Each number is 500 + 40 x the weight over its row's rms, rounded and kept within 0 to 999. Layers, rows and columns count from 0. Numbers have three digits each. The size before them is the row's rms in percent of the matrix's.

# down: layer 5 MLP down (transposed), 2560x640, rms 0.0391, rows 501-553, columns 256-383
# up: layer 5 MLP up, 2560x640, rms 0.0496, rows 502-553, columns 256-383
down501 110:620515555576477486461512471532507436589473509534512438499446518463413470478467489499525456418448504511478444477465533511506463523513552482562486490555488521447454477480469433490456441474477493470503521481545436454485486462527514397513526566417498433446463481416487522497473477478514490505505455498433577549527510525475531528502468506497441511442466515518538537477512431532547571468477
up502 107:505469507479545581519461562494467473491526484486494459563505538525471389569511510531488528495434524538464577498569551548556542536471513532520471534596475546508510506481547494531526483488507456490516520525585453457476446555541520558472509453503552542511547508448460494521531479466510555529517548486542451471487479516483487537485543474480518517488506521462566392493440552535504511480501
down502 108:459544432534482477591564434429563553493558498473504522485489429563601537472553461480475546554502465460528539444508486465489505495468492502472519435501480510470461423431552504507486571524517591502500499523489478517454459504490443431500522469499492480551476504471485495469540506553534439462443412481502461536528485544522417439567504486566485480485400445555526493521499464570479462538538
up503 101:525500537486485514576427505496489499478511534447504489539496538541482465539509478504490535486453504541464495489428480557469563475531470535577555536522462477482605526485534513493509521485537462507471446551537497421496547530485539448497550478518500468502527516453473575521523487441583525418494508490542450493463497513511520467463472493473411455453462503552485535459575490453483496473473
down503 089:515531509509510452495460493460516458544551461476502452548463525479470523447476489466545559512499456464539509498560535432490435501550523511490491396514541474461442463467498432469450518413552479564503455521479471520461513527461498453507451501493399475539505519503489540534589440539532437454479502548516507429531508478503473476512477541469489526436540499489486552446472531517445480480454
up504 094:514508457544422543543477475497472546474547523474415494490489520514517568493545542519500414476525581544509488538456543538522471446640492513474566468471478556519531518463433465491462497445535569629478442493537562527424473540451490485524511502449486510614478577533518457529509456486509493525533524537502495498438445467506487470540497472490481545461455466548531592452527511512504471501442
down504 088:549560506509522488519594539480581546486402413525473553469490424448536478510487443438533507538481507508530478529478517463473477485486495502603442512547514456538458498473541453511513475563502525420467515553532524529435578459486571497505458439477455545424517566474476531532458536535472452442504453437523428549489521432471505447545598436521526488463530510515519539469505484544521523550504
up505 094:499448537545477548561472554551517540405448472451451494454494531503509459498507498571511512456529459549435460469487474581576454433508551498502558511517465430542527527473511528394483491434559445483490492499506542502469529510446473486492471482414518476520508504540453409565466517455503479481550483477530489521414485546574486500488538517510469438523481459459579561596508472507512475569443
down505 096:480601495563474523522545531436467492491522525552425466514495512538537501497454496381487552483523527510529507515562411554471473522470515494419516574555460473487550574487503470469502526466470445500468454578531523512470424474496517556429461500478513458517515467541545531494448514445608515468526438459491503542471443543534486514541475530530428485508482522553546492505471435509562535516453
up506 088:476499517537489508542491457463544567538495535473445510519479497540471473578510518435523470502491497572575483487504544481445443533486530459458491455448518507565587543551523507480513462596539503487408476540500476523488542472506499489458495427415431466535498580485507514462453415455508555465493533483527468511498521536519488531521574483434470535507566505559522514506501581451462561525540
down506 075:472546523494517389571463501537514474480532489499485521540410510451495530462442571478440512503445506463513487496478504459496498558519477522480508488448425540490473545532502467435487526509491488509512502522533465504475487514461539542538528533558527523417409478514500485464514473535501511605460539500504526453544492483466529514463502454491507439438467523414475472446494514478521477489474
up507 093:513448458526484518499508551489412479511503554467458440493535541514459527488544469583545506569451502575471575499475512481538403461548573508524476550480496520534511524499504539546583501484532531490473532483514533460476508533430483491454457515421480532496547530485466468522558471439490485464520495522528499436457500428592525459536591519463481490433529496513517512533518481499500530522507
down507 086:459497482511504608492465522469464487448532463435430485523513533498484519470437518566513567476490547522483508541412532470515466481584518445542512545440422562549505512464487558491456459520505465473462466486496481394522554522469484496422502498441539557527535579497443478547550477475491493470530511432454450506521476427576461478484595428454486486476545495464512483481539487445497529537491
up508 085:481429514561488522494523548522519511506480501563524458524539470477516570413531510501527559482511481501480545534518525502549460464460530481471424502434469439489521481506568510545502445527477499519485525513414453528515480501544493473487514480458488542577511515481472522512506518524554480505441549394502484447440510438479501417486453425443508483482548521471431510495507506507535465464509
down508 090:483474497486488526535479525451514491488502479492450488476564552476522474555526446520549527472571530478451546531542510497510473492464447489475508599489548481528397497533495471534504506433533530453453494488477527507469540504450501537487448547521447531478549487458600541576548484457545529484493491490531495558482491533574503369519479491471551520446510485544436564401517456579465501506436
up509 106:453436498518458525529523562455513529486542511444532431600519460502501523488504476512489508490525466544430496462439555552473527460507466521506473577469475494538562472482456529443554505512461440420519543425555429514500503562495507570461566488491469484545503530494493411495441506420587556478486492422544495516503527541529537521455546549551430556483565476464531471477546492466554489588512
down509 109:594499498383562493427512553480536495508513531529444518513476514484448528507457522493527529576557543541464497480544489477493425558459489461519484540553538483465549509521540511498481496477503527502510458546503503543494506457462492472480527489530465511470446492476559507534538534510501540523545469531451477516507509507445522483452519505514552519513511578514454509494512401486527507511468
up510 108:475493525480420524575533483485527476457503546473478470528508520453548542492542530503576503453483518539493450474413447488492543503523463500617531554502497503525519450553532491511487453447383449545502487457593522467487533531431459483457527489487490492476505513493469540528492495477491457465506438521523464513406507519513536482548517551511471511429469487577529538461535481409514497519512
down510 108:509521461541570507534435460418543477527552499499457453450521467469508496451428479513513584514472540444528474464479483509461531495499492528483557426522483485484546514575484449520514457461555589431527452506463518481435485509540468503498508470532503463426565489469506449527472521521567481486507411510482534540511485498461545555462465448435446502495477543419542491479539522473490476445511
up511 094:516465467485463486441461490513514530476498533460526488494517468539496548544496560498513522553477539566553479480531517494465495494521474492481451509523563467544580521548498517482556465436498506530426526455476449500413473479486452477486480472474449575482509471456500490420508525485442578544449549575497451430530554501482519497498510491455486504463552483533414522519551468499496542518503
down511 099:525521547458504475554516562432541512457492541489494482510418476464550476538411456514458524478574462502404487526447530490487487503501605508454496526471446533525429490537506450452502516493554544502465420511489457504506434460527480457505528572549568426564514503570558464516561504470566512476492499474520480622470476458445550516499486464476536516525451489485462531586512524431414555466529
up512 086:516488483589422480538395553471501482503505525511502487508510487549505512509490505520476444507533417484449468427508529461521430502558485460519502502543515464505546400507526484439563384544524425479440483539483517504400463491527556505488462522502503539535496523510425449496497475510488547575551477504493482464496502517491512505465536498509477551549531431484507501575475432425478437535546
down512 092:526487469566460507492558467585450510452492462447495490473459500460481519510547520473577503497483519478544496518427447493466525548516502561443477436453499488566438455558508505541499522414484519495562489489551471489551510529554468447478571382497535478444506568497607507530474460457519524440444483539479491542484462513528489478468506553514508468471514484515584551527507437508557486493495
up513 098:401432554487472559556510529476480525462502483465595486520539435504530512506506539493518582539503479524496495459569521456536470521460552468493488548461500498500525478450590483495569477517501506475568518529523536481491447501518511464412489491439487594455561505438451518481557471489444488446536548506498522513506451516531498485519514541451476465512533551428501428467513511410539494489510
down513 099:592525472524544463541478507458526505576467535504370476495539490489502481433462517532502530542587472502546470497507512507430495505541535533579507490491591505508475503629451501527529500520521517533414460398485465521508545519526455504474474567499480493480484497477483477469442539461533519520538499499522448518474494429489447497499518469531511486473532507529460438428560493507507506479552
up514 102:484476444550514504517530566489412492505531589455436391547522519538492525470521522463482452477521509528583489436506536517537515506461489521575433556550503452515542571541538481499530519594496566469561480560469547392460572489402472439393453529458438527503538476471499543515542489518500432479493437535476492500519495485599497435519433479483410496517478511499467535577453474498485477512532
down514 098:518499609501474512529445507479508513506487489429503516460426509501505547505461511513378394535482509415474462554478520529505481469500518454399517487507512540489487455500500494428404440497408467510555481534460498522513554419535490518517457552559523521555514497500498512548442568428473520487515499460425510559465500540449458545456523502518464487467525535509513516538443539532507419447445
up515 113:474490513478484502543485525528397556493521494514422434503528581523527485504515625474567500549418544539555533505443546519532582526473503509486466532546430550522565535517503535503540440575511477493482540465491515450484470558470461537501498471473486497498487548458472466483421459474536548546472535496504470492533501464555509522443530533518446563448552554542593530435475467491540561532523
down515 122:397541524511531456537545501582478546560476507502527527452510453483492507517527535484447475504457544451536599507434518412460472498469516487486533595492525502545497495506461488485507475600529539451534471482485474476465536478566505495533477553540578495508579514540460501536522480550526542533413545471509500502571507463575515536482455480438526544500538513447495419527498475475480561469427
up516 068:505434440408493520406467474440478501521467548563456531503498534498496522466540424503508529476469503496500538493489493500569481479434599558568503459493584474492485506553473615434599541557524549455455511526453448503533560515403473477491487528530521550464496512470458514485464513461509442449496422480532465498476494550501475479474541536475449419428467423483550485583444487574485502512503
down516 078:481540513428498519503511548560500523478509532454531471523384489493463509523447474483463507518484468335475508532553500564541513534483516551497478561498457519509516485465481456519507541501486447503527484507500493442491507493551498580505491438499501473490490511524536509521504525502444500491509505474418585508528498511467413533512509510518501496441526513495502464519474519466494536544457
up517 095:486498533467482568471502543460395511422579545487423473496541528487547478486521552541518532513522549576484542503470571416568512469558519511531463521506514461517528556523559519556538462431509542526567502537504462454482547507488546479471497535539424499509529595444466484462551466460457520502513503481534494461523455487532555510482535535525526508526507499500491517512534500499472507516553
down517 098:469508473506453594508425506512432454442593518483421484547539462491482522471415571538531497553535592545501544501487531419506534445562466510458568550495501500540447547526446482600454432559477525551520489492533469415435595543490480491409427502417491518485468608496524496470498454481509492419499500530503488502495476461553507535547535548519414527482498485517497548528566508451488478558528
up518 096:434448514501474463565497509489542486542480520455555500524511517488517483525523515460463557527535447508487518423527468463509423512464478449558456560532468468513478582460550514463541515484498423532498486555448580461445493424495463512418483450466453502411484479461503429480543465490424486441498502478486493445483543521512554463545501514453494506533474441540467489532507455477488534466498
down518 102:550518468492489467486484428519500517478419478498460510459499438524495533530505593546496555470418586497565518561423528540491539469524498551453547530467481508514454563494512474556492547492508546539475541424555331499478498493478550426506432478485559533544435537461475517496462500563477538554516513473485482510599449426488543494423517448489513554487535550512531542528531537579505506480489
up519 095:486486465460538604463536591503509482469588520404520503529485431513437560510559573544518507445536521535451504576554519507567528431546465450481472539456516493492507529524419539524548462533528495520428545512539469509512549481490472516487552486449491465524574519508496450485495511458519490540571511507520490423528528462508497422520538600529466512466500510474479455531520518510521443466485
down519 093:491493484516552437513466464483551554483523476499508506503470454491552535508557436498519467508498508509530488485540485503463485491485525520495495442491557560547475457486447519484486519463440515498533489480465546553470492443494560530517567462497458587481470457586482425478457513518476493517555504533539482476529525473471472487502527552491478510540517465509472483540440460513472495403526
up520 097:458458420549444568537457555441520508442488522511380465502552501502555483482517543512580527589515542550487542456495548450492486431548495490545494554476478398476506515568589505531599480531572509518447523463494488501420534575534442444474486517455455544476520563538526482488519473433463537459490588501520499455577442532504537474497546498533493563499504508511477529546573473430452591500519
down520 100:490548537569446530476459471433457446470570476486461457466482469511513480476454510501607576474470510528491463508439539510483523469623548512475502555475394461545552504509450545450434461484566561501487485528533529523475549479526495512490481479452539483476538573479443500471514451467521470438517512545442511456506445463555546461493519454504487494506523457466603520534541508454452508478494
up521 099:506502529483479499478449486432565479534469521478525506506499512511582471493514455505543525500570501546423478494472500456566518464523509519540447495462512513481430516528430498463549562468496538456536531472508480483544530576600498549494463549499470436458502529460396438466545473496542454455459531572519526566450512438571512501537495489441501535487523510499470507541471526451548552527521
down521 105:532507436526531588478551524491534420411525554448449537448491477519529546446529495540477499517518505488457535497486565512524532533562495476515547462540473498516461517536556473491514518511532498507472555514469494538542481441498515444547558427505458490505540547544550534541518508584445501475481524494447406518486556541489543510496517471568503442463571535529537473554487528562473460460553
up522 102:508506515523461496511575457505502531541491516520510493536499546533428592521499554482444502576523557513484551495520502430389457466600508577493523550519457478487486519441583493516568439546512516488432473489474462489562480419501386443538547480459460491503583528474445487466554529426543515535411474555525473467551539555544543515529528471491518494541516490496488467523505466451541547471493
down522 103:479536475499454502509485557434517517490510481456479499525449534553481485523490448491554495531504441446505490488549518510586562492466493500531482462502448531470493469502494495469475501510518519472470492484526426463475469557452514524523528480493427491555435454520458518440449461439466505403505542470587526516581499537555423470542516462553498491534484431569477524484494533470454536508491
up523 128:427472462600477492534555574383480529434524541461470430504499541411521493527511533540567422512491526551562515469499492483608515448566537485552517531505413496566485489463457470446464538508488524507489526521478511427483484536519532456420448509431489471562515476457579528517552452516508446455494537534516485542508513544589557486490513562448398478478549505430511562517498510415502556515526
down523 142:492520485441529482436543486477443468515506476477414421503461479608473514563469512465478513464501551439470492520554491541544468451579426479442491500497513498508504572543513543467525555584497537468444536448544508470484480509507550548523507462439495532527577548492565479495476474524565444526502503529478528481472442531517464505470597475556535463464484521462471527530468443509495532509501
up524 099:518460412520522522470443562493426496474496587518443460559523563534567529482541545499524525542505513537491572495490411504504505511547466525557431518564536521497475530485522530553563509545535481485504488481510441541500534407471528426440581550494476562495443552466517519490502439481438543442527537567481495408498537495534491450554495462404466517518478428519515529462516516464509466560515
down524 097:526429416463550558487462513441603469523507529446529504463502501521505564455411543484542527391484462550555471549476503515434466504398512398516504499483522483521473419598453505531447452520524453547478542477442542446539489463535554466520484498517542462530523484484456493514494447495503463438477487497422514525528409539461538511500520480480470398470529526455474485528532543504544500493549
up525 095:491429435428472486511474540468525501504508560474512542510504472487478449494515484511470438495547472579455475462388549478478471481581454522535569577485474528517551519609495554481555437481541476421447487541544477487465496497419525541511539472488467520455518571525494456442517502495499585492520507490511473481473541509484483468546501514545478469494556462485545521525480442472481454501475
down525 091:444518475511549557520535467463469549451526564560473458591462466530522442436461459475534477502458461420480532467466439484431508557516585469451429486488405487486461493462497457488435493500544526555476539476479508493470474541472502505505523494435529476513498512519462502413489581448485463453474499537436431518504474552514483485521523607524563542516502468539430486502453490507530467548468
up526 104:509483518492516520529563514452435511487478505441523502469476528448479520515524566481495470449423506540437514475511452470535514453484528459553495505537494441490507548485501501553501429460523507464552514383530537495545528467489510467445486547488481493469487518593481428501527512501493459484468471524531487488454469537586532480458529470461511422479497467471544474512490546482490494534519
down526 098:514526515514537486480438537464520492442442547490474478525405454522474518527466520480530513494573528464545494515445529490418541488498448552488510488479521481444500523584460594458456449555479508517479406538473466400489485509477490545507448521568531470491463564462482545524519438473485475507577460484471567476618512519496470425504436595471542545447517407544516519542488583445492509450548
up527 100:550469495500463519483506441439510551442461530487524489522490493370462602538494497556546564533468465536450498504453562548510492511567590482481517495449448503523502470480496508456506517470478495501494513477464529469480457471461479582508495470513576507502498508567438523537453504463549494496534512485550449569441495498542519495576504549543510508489430547489408555474432539479525517466550
down527 100:503545506508491583538501517410537528478461514499506525573532572547475507515499537529549425501478578561521430449465541516545559478542519536504480497516510461461541516476469505464528553457470468536516430450584494545479451548480528580519504549523522514441398476469473471507500472549466502538416495471549459437466465496454485487548510476476550512509477491508373466562446430533582476472506
up528 103:498462436499499541591464491456509471536472500462494401462482492459535497506533533490531465474580562541427468469474513543474383498513544543490527568482553377480539557500508523539488525488511543477557512483544489511517485522484521520442491506468513569525532523412453491480502457519472450487505463508498529396555487559527550527456451510550479506475551498491551560501455511502442509559483
down528 091:455500522490529457464504546509514474506506417529533530506501550551455532515510485509500505538510458468523493508533481582568434454482490520545437429477494494475525476483490530483490456506520586496491487481486515550482416500515480521460490414451462538492511445452530497482478485536423520515517510488481473500522520513464526478472502516491550413454545484509510509506539492453497441522542
up529 099:487532495504584542508460552477435474424566582416486485510505507543504538517512540544546473486494486509469554438483472481555523511519497458540467499514468554520530519514483564514496511540439476522430483447494456472493516465514522420509520469423543466499459465578473587520455496453514477502488486489518506479586500514520514474481524460455476468450520596591483492499460561451495510564562
down529 091:455532472572452419545474496455507507508538493543487533538420461621585470463448473475548522468472508469524495560516508457510490485515473533506502475454419582519449410457482423530465477477502477459554521570488481487572469487515514530480500451469434445501597522440605497433467503489480453441527531534481437471604455569467476499551439480478518520484482408560488516501527544531481513520473
up530 093:506453491536441515486454511450392434437566502453487388513561549548470459501564470541566507595473595544463507501537522496477493402510582489553556519473534484500539510477493520614561463518498474483491559425554523441506607519508543522482502504504530572469519543425505441502538484484450500457529528470564479516604465456551497495496578495516455526411509497527556493447568537495458537461519
down530 098:509483460529466578471454459515458466457526457492477428511519523467510480464458492526499571553480488566463505416472542477487546481529504459547605523465535479505512515532499470524418451519463486522527489533500490481499510488504524475484432486525461500465410575467466419537554514495488547464510474479422472481499510518536578486449610494552514468461452554476503524486520495504448504474500
up531 114:451464501469516553511402469550516435509504531519495534546527554525493475538548447450501547530472471545504523520482486500487512537487498476531477531467504512529501526522508543509556487518510483402530534521539493456534491516508398533514444523420532529519524589510411554475466468516534478492494470542542511482563479447489484514479492499544512490522481472518487482579495445446579504554512
down531 120:515522491448475446530518483430482524489523565484438426510422498521476521498464500413537478534457512511483493514558462545486473446539507444458532476499529475490514491488510445534494479548556551544477529515489538548526449541588534558451505544551497514533521511454444605559491513584489498488442499521503524484519435431463429444533483530528453474502478524577469548431486475493483542483459
up532 108:569488456471548528494471568494527463509488484544502403532464512470492478540485510488528505556447453568501551467420500500528532512538547529478539491515471467520418543452518506480453483439550526465496484483556525454439480478454410557463500516465486507457519545494425524549539434522509458473504497573507453518529452610587504493504478471553490489515560501462523435472462509503498550522530
down532 108:419546525500591524422477533511487493495540524559559505565443504500519502552509524523532554582471479542527539487506453482453518556519515495542486513497507492430449502449490461456452521484475502450479402457479426511457484472535395442502527461475452493490408466474455452545574521495474473453480515451542461558497558555504445585555500521512522500604511482492450523461554459470529574494566
up533 104:503511508436501554492414579501477487502546522505485504523501514524481467489514434593494529491516518493438521509440450555437528471521524537448474449572510520467517523566466517495503505470512567505493532541455480423495505505546516544522515603498464540439547517456484498488505474444577468507359419595521534583529500497500473526518492493563577508482497555461536451541472490546508551502497
down533 105:497443496568517539502590479482415558499495526470552534525597542494521498468550451487505511471514448504448482531542480490538449536487476526495444523462555487498550539485490431521494500521463515538473488465472514532551462543444515480433583446476520505499454524472468471483469440491500488442522523474470504386528430458503537446556509465458464529525500454502500488470545516456523509497509
up534 094:478463505491455536493528571467526525499527540451442508524519437531551559494518474570497458497524397483477484525516424398520565552498459506531457498523531564443507488470482524522586435521563552532530555446433505568478440495525525515530514478446526534520535477584563451514477509476499516502503497496481512482500558500552534502510510500524543544493516441501544430559550490459459497491491
down534 096:478450519450523510517464508575509496601504527469488443539474446505418452507442526437524525521576518482438480507547473522562487495461466481471501507529471529495537501545539493543483494503495485520449523508536536442434516424477512485526513469534493518588499489395517549431513462489387539534531488495458582518486496465515466391473532504537513471456504505562528541453476510546479436518453
up535 103:466424473532428552554595478475421537468499463474478452515590507522535493526538577581581513537484539572507549505472486512511449442536544532554524513375483501523482555570479547554564458502525497548494531471454525448505526484481505507398419493448498504516552622458483524514561461458493540508502529521513497457483472544567546506492568519501491490459543525470551534506597524453495517512535
down535 072:523492497537450499477500563446510500430534478450504491489444574559533481525410529588493510515437443488518425524431573479493477492553553418527552534377470546512505555525436545538437470475485525523545482501501495440501501524464466483437471468428509518532481582561512511526527502504434494444521464431389474462553482561613562560532587509486454502475554490511487565497526461449428526573509
up536 099:468463437532480484531471547499483564497518518498545508504519428528503526503575549535489497531509535546465459479452508481495462508471527526559496535484462493544525508576496513477499462470496478539546538546452500462510503518547505486382477463517470545471541490535471496477501482503509537431451583497542441443548446515550517411545499515504426517389497490511553574547481444425502500473533
down536 089:489516539556498467476571457540495457446523543466480442534418458529527512466387517434503459546443507476540558496560526529564531487526512536555456574495504507515425433469519576472505518517545457529489484438503439515471520436481487547528494502466561542421489501433517517565530577485470449475505520516510476518508483476501470534478542471577440542527532502516491528487459426470468547511440
up537 090:561455488570501559519445543420523521487476579478533475514508534543500482534541538503502416514494478529466460493512454515492517475501463467551417526537535495480550454548552520502573425515543481464447564544514565478508530545463546392461520567544528523483504501451485547449441458515528570504473514545473475523494540583490492450570455603524451480465494490520504520508454435481585462499478
down537 090:510509522522490461470376478516511497495502492555478469449443487491476529502486474530498510553544527472535494496449467507531512511455516480509496475464490510525488470500428447528438515461510513539509481521442531480498453524470472465568474487529512487515493547472494510526501518508534510490507500506477523499518511502507456511456511492513485488451523493466479552488477469498519532465504
up538 085:517457544525515503543465474488418490494480505536485468535496498478464518495464512477507516447531529574439463485509471466499475468556456560536544547509445417494568491577566490515459433471564504581496551568442439472466549471405496476421482489542452516436608515412512538475537489473508537566536507540511460482528548593583491496468465468565450516515543551538502520554492418448563469536526
down538 069:458499513468484454464472527465466512517530492574504533523485499571531503532471457502517530514564465487494504498480496477459590511374522537560431513478501515469473513484483494507497453487439526525549509467557522521532495459490481526557466461496500482458462461432389480500447408491442363458429505468455515510406503448527507576510447581457494440529482532503494513450503505467513587566524
up539 087:450464501496501535552523512485525543517540497514451521472511520548460522495532468524491456494517460518499534492468558518496545463507483533471471543425459465513507491595494504519580493524528558526488525443520427523481401539532507477527428612470488520400546491427406477543484497453529533521453512488528504533465461587588522500418555398535519477521557452419495435498521517478446541541526
down539 092:484488467559510516456422511469556472532423502489469468526467413461504498557539403472469599517519457469560468480503463561459542445462480481535520507575572583516558581476497512479559520416545502470507462524556576508566526474457464484439424460557463537548523455550553468475495550472478473472510518487509472510471484375451477458521481505480452437438453577493497561539466443510531486449496
up540 088:460504549491462520514555503538420509449528471498487479534548523494489535504560505485543480491485546524508504521477463472548464398486508554450478459453584505577420591480515504506536494517492541495503466476559448484552464440512558461455483536503513491505432565476542446451497420478418445458496515521508558462522406443555500474448501459465510529450595484487495506504524539472533482547509
down540 093:456403509492469518526523518456463490508529525489491469531493459524465509529585455544512472545533477558559514554446455472507504483522570450526438516497494513530541432518484516465542567490551490552503553446476470557451555530531475477516514464402572475520510468483535534507464470521520538477461490545540475487491493512490522489545498483460493454512467489499536473499470509509555528469484
up541 098:451507445491469517493482487485457575513468537466476500513513529580484514509492497494569537449507439535508476419444467461522481458499492521519413508545570455568460522507541511558533461514485509561545501519485542489505453462487495513502536503459460551443451520481417488463479433477493473480370546491493455510515418480576485484530474467501495543510533435558485461463501543447466527491512
down541 101:477500523517496521528462480496512431426566416468516497465457505520521468482479568560479529505503590509499557523461490552512492443568521413465504489414450453557518481547524509505490504520531460536491465501542431559518539545460514455511526523505557454535562503525486524482535535506463532492455498511542471480586443539461565490446556488499494457433518492543491508493457459495473525561474
up542 101:517462473502454555449453546501500537531454565456491506536516495515523519490516489479487476534434577543457502466525436512489565482525484567481502486431471471490505464549491451538503568474436523489516538499466476501416567543500485447503472487458486524561488503533485458505514510572521487480470503548535475530458486510521523491523468559449440541439516488559488563473564477508475529527478
down542 104:400502522488551535487513502510516475481535493537475515481479507503537513535502516461500493445557464515535526481474497449560472529492548549532468585608537570506432511500494486511506459484507500507514478590494566466522488430498505478509518551477534508541538523520553462515458518472439498518452402504496478545460489518504546481476478431522542458543459437415484421550467520495512502439485
up543 103:470470487505466515499495486507435589463476475471546511570516589404518494488478500562451548589571505506403505497524557474457572513535491508493550512429518553519465510414490481489454466532516438523474466473483508430506471519398480490463480449515495448492538526515545466549547495526528612475562547520498451479473476503541550507470485520490515481480419489498491545480493495495443498483495
down543 103:507470520468507485478489500502479451510468480519494500496561449507512503425482546459453419571500520527479472414529489485479511475542540522520434496501582461529463524503489523532502513568466521488564429557472574547565484600509497530497459539452485559544518558478554473436510487488460479474426484504478484528486497467508497506500450509489605492484499513544437493496434519623521507480485
up544 114:441513549468543546547541570481530535469492482512517501475502563535479563490546562515527544466562557503483482501445518507473546424502502490514473555475456483484580518594471483543531433587466510527517518441558498502493429544531432461498456467543556466438563520461490558524507441508527428506614533441524485498572476451535512534469482513507459504492497459483556438513546483436514543525501
down544 109:560576490477450471446461512495494473485488546445466566514459516601546492439427522553478513404457480494599522536464552429544462543450473462520542477486518500508524421518506526508506495498511512477508516466449539560532538470517473482458478415465468513437492498503545502496473465453471518485470473483492467503463453488497556535537488492522544507531549510524495509526486490525598504434572
up545 099:528468476504473580583509514498482470520481499479503456482495559489506447497508498504434473520513534510491519527466505561462531395567535490485466547497526460474468486557563471543489467420560498559491515538501463531513504483585495453466501447476512517450551513476501476503518416487518508499541496586496538406528524507467536470507498484450516453493477523504469465551508509506471540486519
down545 094:455434451486471507502502589477406573486515465427514517602546543561464494517441501511462478537479534476475472488451573508509458493504506490460567503471536499522508476376510527503485495544433557522504532477439577468564492542460513533455507525497491447517481468543464526532446472549456554432466581450493515541523462566518427509466503502509517517468549498481497487530524583483555482487512
up546 093:530515442487514447500510529509489584489445531477442471441528506500519518513512537432477520492536528559469533517490510489489497500601443523451517540516504473525465427544473488530433421512491536540537487463471432528466530552443502481522538481417377472522429496497569455438584537470454529531506491469495508539582525470502486476474522434498501503521519542552547504551501569463510563490493
down546 087:511470454510468520511495493511538479523466427525487476488429481503477505546419467567541465432453445503501470509547541526523453487516522608498551458588450490516522501440505490485478543521550522453519493513486511447552466521485429546546468562436572489534499434542489537561430583431487510530509439481521506619588488544532501515495417560487446433453511443484510467451455519506427427441433
up547 101:486500474513493555518584522490510598523495586424516541453447513442507465479533531543586486479496525545480454483494526458514518549472463599505487537560458495519522543506465512512485495506466520469433507426534468372374465502542456499436419541512443436469505479533512509537507434426528464434477458494494519504513473555527559546563502533475487494490538539487485463524511513451456523546518
down547 100:559523534443522479490539559448474523509508438467418509531565523525540562503523490490402515535478498457514521520550480505497493509573492482558552476436423467488447482473488524487568466486515549495516497591470461608574550598485550500514451499460493503529519523507550447453551495529473522547549519488530489492483485464502437539481569445522516518522479497514511487481461520477521440437476
up548 106:501502473470474484443510481421452474525514500530416378475488427487518422505528516462569443530486481506515483470474472530497477437492480524546542556501490480477524566572548528478542476418569516481464561483508528509466485553524471507463510576529482456455475535545438560523490508479482471513523517542535499540502512490532441510454539516487545529500582532547542451512551443522577503528506
down548 108:474511514498462432465494474528478493541496492470560520577487496505530539553436590530502531536505441436501516542490588479448400482530446481497497474501494513460507470499464447456500465500534512562447510495500481511461498563530515483502541443578516526419545428527465499494547498529528508533457466429445420479537482501481542473418538528463510481475538539535484497505542464491549509459491
up549 090:442512460546406537497434457502436480461523450534516470460507453571442584541533547480475488532544539467529515495533521465588484453479476402482535504504443458505496545564485534554476528577513517551465507511553528436448569479445525548493496470446507404479533506517560485455461515478470436495511492520504550489552460548481483434472421590452347530481528526541559480523501464470507470555493
down549 095:600506439497534552525503487446515475502512477461539515522496525470483471522475464574494489499495434448454537540474553498484613504526459501547492558498532511415446485432548451468491474446477473364517501447581458468496507572495467432499487434508543409488536523551482530547609598482526565461525523470490454486491569478478526498471477445527504500573459574518468515483455452494515521488510
up550 096:509423495558389507488529550434501563547521494489461482539515501577562529501518574446510509545472484512576523512449482605510468467574509411582484517473475516484541543507518534494518568481499499459520530510412479456489469553528493467470498471428447524551540560469594507510439430477462534539476508511447535508570480521493500448575530559480459506437481593532486553488507495472573447527519
down550 069:468469530504539527495452573508531493519580493494461480510405516521516454493348507529485546495500467548557441551484540431458528478528505476468527485515481565533443488488508472553472513430476525450495500542498537487451449519535551552540499500515480454593472475465456489563543513484559545468474511478355490501515519481492449517556505510520477428538502499431536466515528423457500500465451
up551 115:478464488527521547566527561479467482455481486529461427489530538440532475544541498468480548526479592543532551476461418542605556505484536486546516531525506473558543560508468482529510505509467492560527522515472501477512483562506490554474434454497511463466526528448450489493494483512461509445512462502554526436481508509502510526512464514471449501499474518495459543508484512492521509499485
down551 119:511470461499441524519545500497486460512530477426462463492452399495485526532464439526490579478452550490397450441447434507546567526498444479482515569448569522508482571478490497498418478446489512569543580500467543479523425528493549500534551480539569450594542468467438554583563503506498463530464488449517474419469467471555527509468498460477511519492472532415464484515537562485466607510454
up552 104:549456478561492579558489489486435554529514536472489457491502553567479525506499496501472454480441552501499498469531477534566437513478521565503465484504512463512499456520500567462508553583460497487520554467512486557506553545499470464372437494466481526437541494450503433508579437482487445520404475452508478386506486531487535527527561547518517501524517470446587484514477394500526553499492
down552 097:459549468487519536559509460452447478470470535546538560544501542498452495437473492485522554528546489449466431467486455511486542511452540470518516470498508553468475496481472486499487476475537465482516475461487566510492526476480457516450486469523469503503469476511491525571488544357497520415509499515565500454523447567414538474550510401498538461472483474474468496518550483526519494535500
up553 102:455495543579477491563541449453482477376468439530517502489514502457538518501511531536546534543502533558449493475495471508469469489594488482517549535454460510509506477431520470481509467474510503554480481505521493461487538530414529402461433536520497435503496502507533479506578476498559437481514522468499520457586455488503521493467460541522503483466493510461500536543563454527518485489509
down553 099:548516508552562456526569537437503510484500473490457519518417509539521469424451498442572503472509446491500493494553484536464532477497502526486520555509457483390540504540491513510461571455504544454543486603492550459483470586429447485476468500524499514541517434496503434483485446476511519451465486580420507510562500495555409519490514504496492510501462492433455448550495456511526494526479